config = dict(
    hidden_size=64,
    hidden_act='swiglu',
    norm='rmsnorm',
    attn_scale=0.177,
    bias='none',
    init='normal',
    init_std_o=0.14,
    init_std_down=0.0,
    beta1=0.9,
    warmup_steps=585,
    schedule='wsd',
    max_steps=4038,
)
Each number is 128 + 24 x the weight over its row's rms, rounded and kept within 0 to 255. Layers, rows and columns count from 0. Numbers have three digits each. The size before them is the row's rms in percent of the matrix's.

# up: layer 13 MLP up, 128x64, rms 0.167, rows 69-127, columns 0-63
# down: layer 13 MLP down (transposed), 128x64, rms 0.117, rows 69-127, columns 0-63
# gate: layer 13 MLP gate, 128x64, rms 0.171, rows 70-127, columns 0-63
up69 094:115140099101128088139121130101152149133101099129120150123093103184104108143128155166181148110108169154084130136156111116130136115124057116117116116139117133110151160159141125141129149088126115
down69 095:103105140128132143159071156087138155172095144105109096069142100115153137140126127154154136087134120128102130112132114124125122114131167104141156123133119086125119125172152119106151130155166088
gate70 096:118173170068134147173143140094093126126120127150140115112164095073155102128161152121129117092164152095131151124151145153115139119147109125092113139119093131137106165125154107118131119105130111
up70 094:091084126124106172120126124137095135122138165114078075109111165124138125113151153175139129097152124182121139099107146157139133122108163123157127134087136083142143126160095112122149133120129129
down70 097:123134120136138116144059110087137104103144146105108088116146129127073091128137120119121114111144066182149123130131131102125163124168152105126128140096147133121139146155122087138127133111139079
gate71 108:128097132121141156136093162166103117118133151115130106122161114122116172102126128112119126160131127096102152131159167144112130175154116125144114111120097085161118109130100125082165178138100178
up71 117:175129134120122154165114127145093083114145147130141106164092110117116103107100129134157148129119087070131104128126115161150129115125090118133126192094139119133176108135109141088108136128157140
down71 115:155130104142135135178155157101091121123141167092114131157130105144164121143111125133119161119102160107117099109082122128083145130145089083153152164130096152119132148118145182139135133128108159
gate72 100:132166135140114124109122157152085126101102115170133107126096117109128096110084154108093114154186124161094127155112115146119124126127118124136125128128090106178143100157139167102163162140160118
up72 100:150121127154112111149150147123132115159147132155096161128114108118132116126101118172117121126211130105118117146146132134133153163136088158133135101136136072132089122186114106162161141126144105
down72 105:139147138124140132117076139091134132110137140149135142098118119109106114124105083176177155141120167100128105185180161083115130160129112113093118126151130126160124114102129143163111130136098127
gate73 099:112130124141120090131137116114134141145122145152159141101145129127144097121113138140128132150141165106160125068069121141127102155176115147147092119090083130102150131130139086128180162098157142
up73 092:122131151130187118104107127067133083147144148106121136123179132156113151097083099120112134155121143112143135149187120141128161146111123131148087160155140091126120123113117134110138147098109105
down73 104:166172112155126141111091183128062133082109128149102147130129106109138108135104136121100127157134137155116165105130102126186104145171123125109146144151103136139130093140129149119156109115108132
gate74 084:152150099161126161125129128124108140095145148129173089138126101135092128141120141127092155100113143129142164113150107098088109156145142109106159114126081104085095110121123134107122163085169093
up74 098:116161111119135119155139121147120162132146172135114133122174151121112078142197121092138127157150146155148113148135140103126142108124105097100097129132102107120079145167116108108099128148137077
down74 091:148127134159105139119166157135144155126109124124131136162115138100141126164130128127209075133134126134160124133109096192138111129109132168134064143122143116116106133150103149096115112130114131
gate75 096:121162159138096127096082128174125127118133154128145156124121153153147136128111144134130103126124149149125099125118112124093193106106082128110154105133098103153148063168156134127132141104105156
up75 096:110107161109133131124136163147110157155089100164127128146174092116104143142112072129107089126150143116128121128163087088147139130123156102089086144137134145094136104103145095160115101131112119
down75 096:129113126107146136111129131100102144143170170115126098117142140084120129100139142091127147125082116109112137129074175080126157147115126120166169147155084119115129146131143168117115091127153094
gate76 110:123144162117126132112078153160155131135133110105112116128146113122101172144161105100156110170166140123131106109085130147132116133134097091103150078144122124122143162170165134101143143084093130
up76 087:149102125128154115159109098103125126112109141151127111115146172134133092125111135125120178129105139134128197145096127142133167153134132164157116175134105128101107125108116099105133102169159074
down76 089:114087157160113101136096147161079103114116107113110148145098107154115114105099149080121183129149114139121079149119115098133131155083115105134121151124127126136108153119138087125113144106082140
gate77 092:139113151151128138100143096123130136108124145107100115124134085144171113098132175140126146173153131133086130178145138123124136115132051159129119132132089144113105151144109104146079124104158136
up77 101:180130092138132131164108144117147151103176099142139095084161147092139130109094084110134105122151126148104105125167093119149119097139136123120123152107144103130131129152107143185141159156128109
down77 096:161128127126117122196109113106128151144132151131109159111138115120117154104114118095119127128124129094163147094109115083061138127137096128113104146101117127118098175124126120141093071106095133
gate78 114:116094116155187121148167133110121102139119170134125052120124114131123161114119117131110139125130132122103132093104135132135112163144137077083109107143142134129132149122167107082134139134086092
up78 098:133140151105121072153084129128131177128114129147108159097144124085144124110134099138109152133147157156154107149150184099154158101149139155123101110103111146178136139133113125165104099116136134
down78 092:112091158144176150094081131106107120169130136102136139139151110131122148164108145157087089096098133110156087102104108099111142129138125123085147162142111119092166147131153121117099142124117119
gate79 087:119146111163129157102113134130094124147177136124153142113104137149190135110087098092123116133135089119117130129126135170164081099125149136114149094151113120142152082132159132107165135110098100
up79 100:142135141137087132120095119139126178156120142114121153098137169086125117073129146126169147127119128097134143148149137085125105104092143133154140122160079112169150087120113140145154117156166129
down79 103:128094146123098133163081124190101132122096108132076112136139120144134096146144097091112160156130150142112100122109104169155139151155135136108118145150163110102125105118093100103108112142098107
gate80 088:142097130169094144126108156125183131168146112192133109117113148096127155165164155122109097128132130125126130159124158118156099147119148097088111104138119156092090143147150146140126156137105128
up80 103:167112125127123124155128122147106173139107155110143134107175105129102092148094113111151103138127135115139165132080052132121117130181116154160110166111138129132137126122141150131164136145148091
down80 089:081155089113173126117102126130134117108142121119130102133107142130129130102130113124108072110128139118126097191149140115116103149125178117129068100142121154141104126087115124101083129142118086
gate81 100:123102164087151133151120135142090164158136144132120102162133106160167098116118144130124124169113168117106108115069097143131134165142099146122091117138131091144085143120118133094108145085115130
up81 099:127104111160087131136115137117091152105155113112174195091084142131116119120170100114156124098114115117161149144143117132109070111108128138102111122149149077147110124113120137103111119105121143
down81 101:128124143193109122106151161093124122149085148100151084168114134150136103138133136144122139107123110129140147135126098115163152138101115101168128133142121126140098122103196164111099130100154095
gate82 095:092096136170129172102112135163141135150093157161143081124147098097144167102130118136114118166151167133131092083131152114133130141139165120099111120143121145092118156119113113110125134124131182
up82 105:119144117100127146129163135150113116140102153133126143121154129116164108118057106142178154146135109095166094129102139117138102153146106153100139116118167154151171122104134139151111087100112169
down82 101:134147138139065134155125141140151107121144094145131144117066104170130132132076158116123129083121172149142125163118081128120121120131092139149117139091120115141131154135119125150132106123185102
gate83 101:129097126171112128089075127138108101147140119148147117124169133070132109156140110108138102134140162112112130094106118167087108136145139115116125142105112091169101187154138119117128115132104098
up83 094:147156121109136112120160159187127151145096149166097156148104164172131170105145125127132169146170109122127148097152146137116152140159136138109152142153143096124176131154114117125143134166110145
down83 107:138129161130147128107162176151083130150147160153140132097124120106125173108123132105159180140138162150125107144127154098109135126138152128092133139104080125146105161141126076125101133171158139
gate84 098:109163127109114137129089130136148127102155165086131111139150124147142124184153126144137133124106193102111128122113113129136148131151124088095140153146104105166148121101103141080137145133101068
up84 113:107171080130150141107114117141097105138183162122148071087140115149119128102168096123157130139152139141146118125146147134152119147111136103122107102173087090147155128141089133119148148139143133
down84 105:154113124124107137142121110108166116116119135069111127114124121146122113154093157175113130166084144111134142119166122141141133112160112142136137136128148139175170139161131085082160182101144120
gate85 097:108123154100141092113152137135135112142124154081131106139119119082067114131136126119112172118131155147122153104080139116110139120087118107121150103098089111149168127134176133151116177105146116
up85 098:140090096134138132139120120116125118111087137144102129123129183098112142187158179123156124154105122116163111158120141115105172120135160139101160095126150135097125096131143161102155097152109143
down85 100:163121122156121103152125112095131121107197135144193118139143097141148151128120126093153125106125167132124118140151157126141085139123113144139103120116123207115114124147139178123144151131111130
gate86 098:097078175151131088136102157171123104151113135129125150108112069119158123143135090125143148144141137142095129139159126116071167119128149091108166149124156100121147127143126102120145129142123156
up86 097:171133084165111114111110147097109091151125150148119110109109130146115102100080077124129163144148099088153110129121170167109088134174141119101132148129100138091142128125134141103116123124118148
down86 100:165130132122117145090107188126120170145124134113157144108135126084150116115142143157109122121099127167103154140160143196116127064121138131153141128106143152142130129139088138120126179131115138
gate87 122:115105119119131125090103141157113144103159174168144138120133156111111165091114122098090145170152155133102171078107186161128159109116144119118106098113143145133145118126156110100125140130141125
up87 102:108130098152129097101121108148133123120174150119120130123121121119094098140140131118088078143135114122080181113113114133146176108082150089112113135113145131111166147137148080161119131135143173
down87 103:122116152078142115171153104142127093146153155095104073123081123122117123124124122085126127113124149117122110160126112118138100139147123098121096135101202157111131091141103118104141133096120153
gate88 093:168136131151144097118155112172155125122116135154147141125141154085091152105153170082100167136153155128117136149108150127130154159144149093137142095142116139119151152102128129151116194100122118
up88 101:113084168104150154108109140153130121149146137154136105122141118127130160135163093140127151142163154117113111057134111156157161160150123151088096170102114087131118160134152153144141106134137120
down88 097:143127132112163112100157150124126148115104128164096155162114125098129158154154093121144132166158115146124093105090106185107175149149105168087139122141107127119130105111163104140121143158101136
gate89 094:100100150127115116120137129131090146122140148162146122162150131141101171144197185120107087119102129099120128123115155105135098135110102097103118080122092144136081124117120124125104159148109121
up89 096:106122098108115158116102137117156148150140133132110138105125124104130159124159087182105106138153116138141074115134113109159135118113134175056149128143163148139126097123132101107114123165144170
down89 093:147130129116167110149089168088124130110131107095120133118135133168137166084116155111122157121107120137104125132110093126150107094117134120150088205113094124109097136142151134159089141115104121
gate90 100:135121093156147121075144120110137165153131146152098149102116121135120142159101111149167124118172151114171148142148125133106169172120123155126173099169148076132160144147133140129157150135114126
up90 098:117163115142178159120119150142116108131125098157106158100150137094127154126142102139071146165121137083154138108176133120136106106087115128140151124137109071116100110098126128161095118146137131
down90 107:090104129135134107152132096111135122149134129131128080113157154113161109088155137077111110172110118129112123160128129069138173144131110127153121123107147099095108151136085130166108126077127119
gate91 082:104111080132129102089124137125116122110123151145148135142143148144142137115127112139140137153158116088087090154120129131190094120107118123130134142080129113116126107115169129083081107072088118
up91 094:195112124129116151149140122110145124139176114120116149094084112132122097140137119132119148099094109161105147126127112099115106134171137150155130110183091159106161153127133144098135105132165165
down91 091:101153156110162122087123130135139066138135125141107171122129150121132147094127133135116121141115085122125142134146101082146144101166173112123120102151151078152156141120142112144125074102087123
gate92 095:138128117090154141112102155132109145123157157173145117130141128123112148127136158119108101148157128094112112110157133131156174157137130095072168137154161148140175129137114115060150153142138128
up92 104:115125132097122156119107134113142132160121165126134129142173139162144152156144111144145090132131133122088141128113143100188105071071137155160181173131150126118121108151133146110098135130112119
down92 104:128094133118084108104121129133171171169100103122112154103114143104102123143096135156144130137075169141108139127129120180130076099127134112108108119146130122121116100120126116170160108096152160
gate93 090:118106146095101118157114137121121112119100164114108120121117092113131139138077131083174165076115122090143118119147116120179159130151105129084121126114158134120168132122131115150103139123107183
up93 094:128059123088156112107141124140118135111140155147140143128147101088084187123147128087171143141102117110138128104126143100150109149141134107150122137107147137175133144184132133117105133144102155
down93 090:127118112135134114134142141115155102081129102091113128141116130150142112102104086113131122143136165147159092112122126056109103143139110137106054157126157178109124141114137162125136113125117096
gate94 090:115119093098195122097143141131109110104146116118116114098166138107105112163152156069143136124112078108150169152123120146140088134131139108152111146179126124124154135149155144117159116116132105
up94 112:151121096146137135071114110144137113138111142155140155097163102194082168112139135141139121120102122133161135149132122123156116104128166145129126110071138165149087117093152127125094140140128111
down94 099:140119122147118103142110140143129144155111139129115114166145104139148143116073181170107127112113140124100147164126156186133102110145091110112102132081118131138118108155114098166107121124166081
gate95 096:158146154126128178127091133170154104086153085120071086103136140137154172145131130128130133146134130098086114164136127151089079121134141136139130111089149112111115130098103132110120103127131133
up95 100:112136143131104102088184103178142131103151174130108127188115128136146112118156094138121148134152098103133160129121149124124145117154160099118076125109141121147111125101077137132137157126108159
down95 097:132096111137181113137124111103126127097166128139124162135149117113134133105134143131092147155146164126120160102123135057133165154118114095125155111142106153142125086089075122138109177122111130
gate96 119:085136163134175128107104154113124150148160139155155090104158134112128135082142098136122118128196172140136153115105138138146141107156104098121127136195125108122145137144145122140114116166138133
up96 103:094094094127181126160080162142132096075121135130085120147135131128127088141156145097106111121111141084106146141139149149133130104104132127110108107123108130102147103149138129167118121147068136
down96 097:133151083132111102097124151148119129137137118180125123103136108152107145129107110124100120164139074114164105148130100105140088105172107135154198111115114141145104093098136103100129127142146142
gate97 087:145168125175147109154107197136123144121111134128110146153124123114176102106136145079138138126136138127157185125121138197118097120124129142106114142159124107129122121170160107108150124132144117
up97 105:145124130103103129124143149122135121076114146122121115154162111128089139127113150139143137108094131131114094153171110055133095092127094097124136193095149139090098134122136133105125136141126091
down97 110:135128134137086131135124153106125128099152130123106141139146118135131141106124148106132143128130135104131111137129147237166115109156112134150144157175146148087112154118113097097181110114119115
gate98 114:135106163135141119095113132145074112158125193095134102142110132113083105090133154133111114124103157121124138147124124145105136163105151088125106120147126100178122138126151076117137153092126105
up98 098:119083101168115123112134110128147110123118144133078099074142084093107126121088153152139119104104126126100167112113123111128143156108147114108116120171113112123120114115150149085153160107177105
down98 103:141114115140152150134159103122171155125146153196143148149152095101154176155154126105152111133160108157137143130136115092161119118144119151121155111147160154120164112133107184112126133129161133
gate99 124:142120158148103100115104141150107110120103152110151101117129145111151144129145129062105175170121114119116131107155151166153159146158147088111117095169146119118133162133112123096162161125094119
up99 116:111102098085151112103137105139117152155100123125153117112122123194097113126099179106147093107127162169088141147122113117120148145127106147140121151110112149132108095118145128164076092135144140
down99 115:088082132115221109070108128140117129133102134115135125150095141161051146136146118125125116119133180124140136147141105097114115121137136112130113118132118136113124134123161122138131144101117121
gate100 097:134135164104109133134095127092104141145157112105140119153110099173108111122155127108148188108124142131096122136129128156099137140123166143081093121145128102091096134149141097114112146116110196
up100 085:140105110078153153122111162135119141118072152169097141131113088162185121111119114122131116131123110116113194127144146120125083171125147106139144124114163101143120142088112130147141110124146146
down100 091:153104125124136118111146155138167101134111159160132105138128103141087159144136143115085131123157174117161155181109162124118162119147153117077142134141107127156119111111119108158085153165095129
gate101 099:120099119127171125109098120116114166120123142139162155089114107117088120099107125090091138128115150123084157072094136134144156154138133106141133109091138114151125125108139108108138138058123097
up101 097:147109133161133099108131148133117156138127131107137148126132123154141091162060153131097124103075132123126117124140131084161160148091130075136135153110155146124124150112151121155129098071159122
down101 098:161157129093123173134119103126146126122143161119120099131115079149164148139103114152142125148116147194118082160139128192149101150100172137133098102108130125123096123127112149137128101136131126
gate102 102:124104104172124107154120142189126140124164155129135122092108139095187148115149093154124111111120120136085113103139179109161139133137128140100149106126136116174097116144132145097139139144085124
up102 099:175128172147128110141141156072121110126136150097123142090155087149109126118123143150073095137085125143142123133068131130131125164126140117142123102106151112158095123089160137113148131102117113
down102 103:113158069145146161116138127120139145168110091133166145130146125105132140138126153145098113143152114107145133107098139098124161140106126152151132097154110101156155150105189145125133093168105173
gate103 090:121124111138183130122109181133129184113123143116145129125133130119147143079142174114093129120129099105135163149141145149111201147098136118117106091118130164152113131121129119134180115142150135
up103 093:162120146152143137130157120113117144160134152196164120120110125094115132107157107150133149150109135130104087069113096190131117157157129134125155139107143120097145161124106116108131160131138163
down103 103:126155166146166134132118135139085129114150129155107159134133094105115165109174158119106102124135115138115106137109143065095180189103129141139127116117102103089121146137115137130122164111121152
gate104 102:164124128152135166085154187132114083145101070128130102109151121109096116129135103100171150099118118129114122087078143145114115142104136142108123100140136150160132153115123152137160159137119133
up104 101:116126142111127133123149128108105124114142155112159153139088144110114102143100114096134115137092163135152130160101091148107123135124124146117084181102104109120072131103161071111072147139122127
down104 091:141098132118099110113065153096114097120123090102111115150118164141075147071111094142120097132085109087106156090132141118145136118095143111149116115113122146144121097134108128147112145135154132
gate105 087:107152108166148099112110103119100145120122140127105140113060139117102131141099109105126144138104117166156100157119111147114115119134136087153142129160129112125171135112066147156154112180097119
up105 106:121136106136115149115104118172154104121148205112160118144198148121119163137179159124125127144102131118123146114124124071137108113118134148109123139123153132123142135115184142126127129090120108
down105 102:139128074125064127144121079114109165147113126136123142112087120144088116090115120134102145096144141162124150121092134140083150132115093119153131151147111156142131124128065120110101126154120129
gate106 098:112140116149184190132158126104144163118115124120107137142105153136091121115127089134126112166162123133126151131089144152134130156143128092136135125114093150134191139093167136171133102152134143
up106 101:072071127135145116099139124137074137100156106125138113128168125140075135095154147099140116099124127104129113174161099101142097082128117142138110142132111143137125134136107155121118124104080115
down106 094:146119166104100054147091120145063128136152126173120166115135129100161129142114110124100125123124130124137092125109109125139111072147095171081128139103112120127129145155132116116129118139123146
gate107 093:168103143092128140089117133121100118131129108142111132114143114098169149077117107119121161139172168117117115105141159178132135138150161124103098122116116087161121127106128143123199144143147114
up107 102:144176131085147129122105091143143169155092140121153156095151156104121098101119141151117104156109128170131140110097085131130138136134117137173092105135121127129169111115122166145182124115153120
down107 103:111144136136092156157102152173127096106125134136109122176121179148097114145116096141158141147142092092138066167152107112134124134136140139099126121121157131104148118104114163159126106143093156
gate108 108:135119108135155106125131163166105094159106151102101115174097124065154131136150154118085141122182144144101101149140153128148137114124115144126140103104108095132125169112130139098110130094114161
up108 104:126141102122147145126141123121172161126111117189146129150068112173177177126138125115137165153126137128102109140105120115188136123164119115121126120129146121109128118152144115150113112147074102
down108 111:128170122165182144093149108125058126092161125133157131125154116122108127171109162136141080115135134133128120137142096135078142121153129136110109147138101168141137151124139163151146155139153140
gate109 088:101151125119122162109129173140163126122153113191125092137107165107115147126121116125119150127102166153090129155113148153149168140100108099167149142148140119159098114075128130139108167130107146
up109 102:162138145137125110148145086123114161147123152118101209145135118112106110118159117134115100191131101174121135148103154115124121110121155110118113095129093121149171137108141120083143140130157127
down109 093:095138118162138157123082134119131115138073106119130132092145161076138140093168151104125150124120106120136142137124134093140112159139122165170166151150111117081107105156104120095104128117156110
gate110 107:085151133138123125097118129128108132130182164085148138108129119129090129143089150119135134167187140116159128110120145149119145101127105163064102101160143105134097110104114101128130107161126127
up110 107:114102118111135119117115141140147131114105055145123120117178106136110138109134100107091185110116122165121099104141140118136095107117103137104138153075105124094076135112098124134094102114137120
down110 109:140119126103167187100111128110143130106106116130129131152165084130150142094135129102112091129124189156095110139114087135108119103117150146127120129102076134128121174119104150143094127125152165
gate111 101:069114131090120151149131108085103169104143110154136132141127155107117100066136137126090126119155085142170142069152118118113133143129149123123120103124152129152107132161106146108096153141123142
up111 106:098082148116145141097135113093123100152112142130151178136146125105136097117108142119138130138082142186152159133147101125102137124137095092107114139104137145139101136148078132101130180128173122
down111 106:110163140136172141125101119115173133105116169124135094124102133127147155134160100209114109111127087147097117117097120135131102124083137137106128121173116123117128118136169134125115094124103163
gate112 099:084121135159139097124109112170119132088155098111132150149127114111098144180128142135144151152105144109161119080107151119097124173174149148132108130140137090123101171119144087128123144146113154
up112 096:151122122140132143142163142125081095115150111116177093067148109143145153130171115152112125142127117126114179089127152142101125186127141185125133151131134138145134139122123119104124103166132098
down112 099:132087122110130131113107202178104141131152113113129132130154134128105140131128096069109127138125132115141109113135125128147108070161158176150124153097098129116142110130103143133139127164160168
gate113 119:136117136145115113131138198147110145137165137160172117089139115067130132104174129098085143128153124134108147103111139159123124149158122149087128088136144105185134111129122132113149142135113124
up113 099:153152155153116103155118177112127151157152123111175119126128126102154086088167113112143128086129104090114079142133128150101142089152128146154137102104133131190111135138109123127153149128120141
down113 097:124119127080105139166088116153120126131121113117158118133081109121173071166167145142106116103101129103146089138144108120131167105115152132115115163101132143129132135134102087137098134164104165
gate114 091:145091148153155167079101183127141111126073090134127115116123144102077122112135113142117166136160129149117123102125104140135138138139104118161132106143105096146149121145172136122095156161155114
up114 093:190137115146157117102120159086167098161092098108107102132121128160151113123142125170170123146147120094120096124119102092149149142114115133123134164119138130097135096110137143187103146119118115
down114 098:156116112107183174123119117147134118109111128093146073169140139143161140115130147154098105081090122109130136102133116160140129163100117104145127159136130175165130113111114147153127142139082132
gate115 111:144157132130105155133099132145116120149093155132110091150156157080167136093169116108150150140130141161138117082158146132107111136173132128104125130125120099150128153141130149110124190148099083
up115 086:126129177156112105126155162151156134145129109119112142085099073128162136123103116114133134112126128119089114152130130129120111110105138135139131130185162143188129134086121089163134079111117156
down115 097:114153148117081072130093150120131191155125126119134132104151127119143152139131167124105149133160146134129108088103124181157132110141156151109153155122122117109088147149073109107140141122148128
gate116 096:121153170133117171086104125175142104122138165108151111155168096128116133141121118155090117164117160094157145109181142105135130143129129137169129101089131097141124145111100127137099131109089123
up116 102:107106117125136089119137124119083142143134096131133123124146123192149157132163164141154142119169178070121126117126102148149132140154095166125170134110070136119106124146143145135153115105130147
down116 105:130135116134146122156088116122128138111127149109158139112141142136114099151114156142127094130119123137144121140153121242144130152154121095159127100112134098126117117193112138106118095117132144
gate117 092:143136151143159153142084091087089118142106132149116133141105122118142171140101095153101126179160134133149117141074150136115136136100127112097094121093104153133120168130152089128156159143109119
up117 102:146178119121117144139124129139106107107104084123142110143110124107109139132048146119107170167113088151127118142107091121123145146123116141122129121111137175119131138169083125152108172105090121
down117 098:134071162111140119129150139114136132087118125109112100176129153125133180145138117163127130132142092126104124108132077119121136138102122118101136112125107084071141128131167137133080109143182115
gate118 089:132079110141137146123126135182116160090106129137108114108114175108172109089111085134118165165153158130139137145164126104144164157106087126133146140130130125078146157107102117121128137139114105
up118 098:138157113138128067132141142141130136129124120159126168118123156138134147165179178117138139118105088151115077120117140133119098127125092155114105150155088174128106182121094112124137104145131135
down118 097:115108128148113115116100156120143144117141171127148133126123147074134145149120134154141082128137160113165142142131148102100188150108176117120105118139104093187069130118109135141146116105133110
gate119 109:126088132132105164093068165119125103168123099099095100142137147138097132114152112112122181147156166143105160100119154122112083175133120106128131119127111119115144136122145127110142133170149143
up119 107:141130112086138137104138113124119116101146132100087135160086112131101158117110154132090136112108086115151088131139096149072108171116101124114098137109112153150125163093122151119140143107117184
down119 101:095111073093131121122157173088131106165139131140105152157115126088110099126123113090103103149117141133149108121172093155132165142137132128120121120088084102125138115081120103148128151133122096
gate120 104:131102077149117154109141113133135127126111149138136120095154113101125157115134108158137154167135144137124177108153122150123124112117160092100138092170148142143151182108107189106158146091115144
up120 084:134134118099119135121121100155138118105157165136180115114118129154106120182168136075159139131123109141153126178091137101165134122139123141114121128151179146161105085158119136148163149130115117
down120 091:097160156105089064118132111116144144105104127113111109139112110091110132137095152151124155170117145121138135131118116107068129111136138147145150107118117144155117162116162056136100124132153145
gate121 105:160126186106108114151119164161102185119107164153113135157110086127121150125096142112091132076157129149131137124117103159127142136118141135091122139137139107162131110176117128113135173138111108
up121 094:116142130100136123155125135148108144181153150157121170123124121157106132137103141113101079137103115166119134130143133101204073107140127130149139131134136159100112088142157118149123136146086100
down121 094:097107094150168141140155095097142083119151123088088137139117118086107115124145109157142112106140172095141116108130130129127112083125123075121103090132109112132107136105108122109116083155163114
gate122 100:113124142125168154080108132144133105140150089090165186117088163141131157138153184108112145144127115132121127135124140140086119121151152162147090141133117131165120103121157132131109089114104156
up122 105:165132142181131094114110122161136136098115091114125123114133093075079107099106105094148117167134157147170113146121127103115096091121149139151126130156153118118101151123109124096131166096120133
down122 103:127165070154151159084119128131132098100119146129143078091144144142099142144127112116121115114118096158171139118151144098121109114168151160117087143117142097103145132125154091149159154115147108
gate123 097:121116141123115161171103123133130138124085114142076134113160173087110144141095137127078157201129139150128140110109169140116125122124157137122146097131124134143142137096132115107186136142144146
up123 102:108097138123128135078133139135130126100105105175144133132124156157118131155085120113139125097115104122104175145132112138145127120115116066159124098159114140135113187104077115131134072120143119
down123 088:113133166111137115085151127190147149160108124111120127137159135116099145130100143104137110100177170164125125120129115080109111092115125108118143153125110151097116126139172170137128151092158104
gate124 106:131124146170138087134129107100135142125149112145198106133152148145107127110163101153100115122130125129093132125193111128125144115161111140080162118098126118136154149161106092162105127105144101
up124 096:129104128121151123122114131158087099132150154113135153107105134135134145186125114076138106119145193100165116138106126148117119130129107138120134098154141144132142136073110162118100062158125122
down124 099:125093097139117153075116142129148183179081119107119125104122135125118126164126157096128153123144158137136135099125115095141107127100110091124099173174107127127158106119117138072120137120111124
gate125 093:151160131099111185109168115142131115134162123141141167101169120116137107166093148097100122126111152088121153111141143110058116153142161128118141105120141115160122142134101123107116125155169120
up125 095:128122127120092140153111174136106136131124124155149146176121145105146119089152121130104187123154128093124170170132159126116156158065160149128144131114131109152097167133124156137108122159150125
down125 096:091151155116143105118143134156123120149116153131138109108112173167140121133124126127124127116116140121086149096085120058163139147098119096150104078154130108102131107134106145132151153066121122
gate126 090:120148182099116131108107127142146098124133155148147143178112155165120161184125157152124166128138161166139124090148122116125125096098117112160151122129106137084103140118097098131108155123102101
up126 094:080093122119114086098134126137071147133160125161152095078115092136087121128145128117169141144142151118099129094112122097133116142127132145125164082132118159184144119156133131119121116138125104
down126 091:129126150159115143140134174119151134128125145127114124169088089152096130099127092140132164112126075125131128116143152164144159159097096154172108153108153155113098129155128107141154117132075156
gate127 095:146152125158134119160067162135115169114100111114111128153121085122101147141127180143120126105096103161107156134090142140119109119108123116131112154115083140097110147136106156134151131133140194
up127 085:106087130102111144105127126134108103168110102140118133114136178168121136158119141134142084159184111108135105143159114114133145140129112163137139073147173138112146127094152142083100107141129105
down127 085:155105106127146116088144134142085149143126104092113132163123165110089118132153173105125071109153090152161129150084109117090111152076158133121122137110124121146122131144144111129133105159110149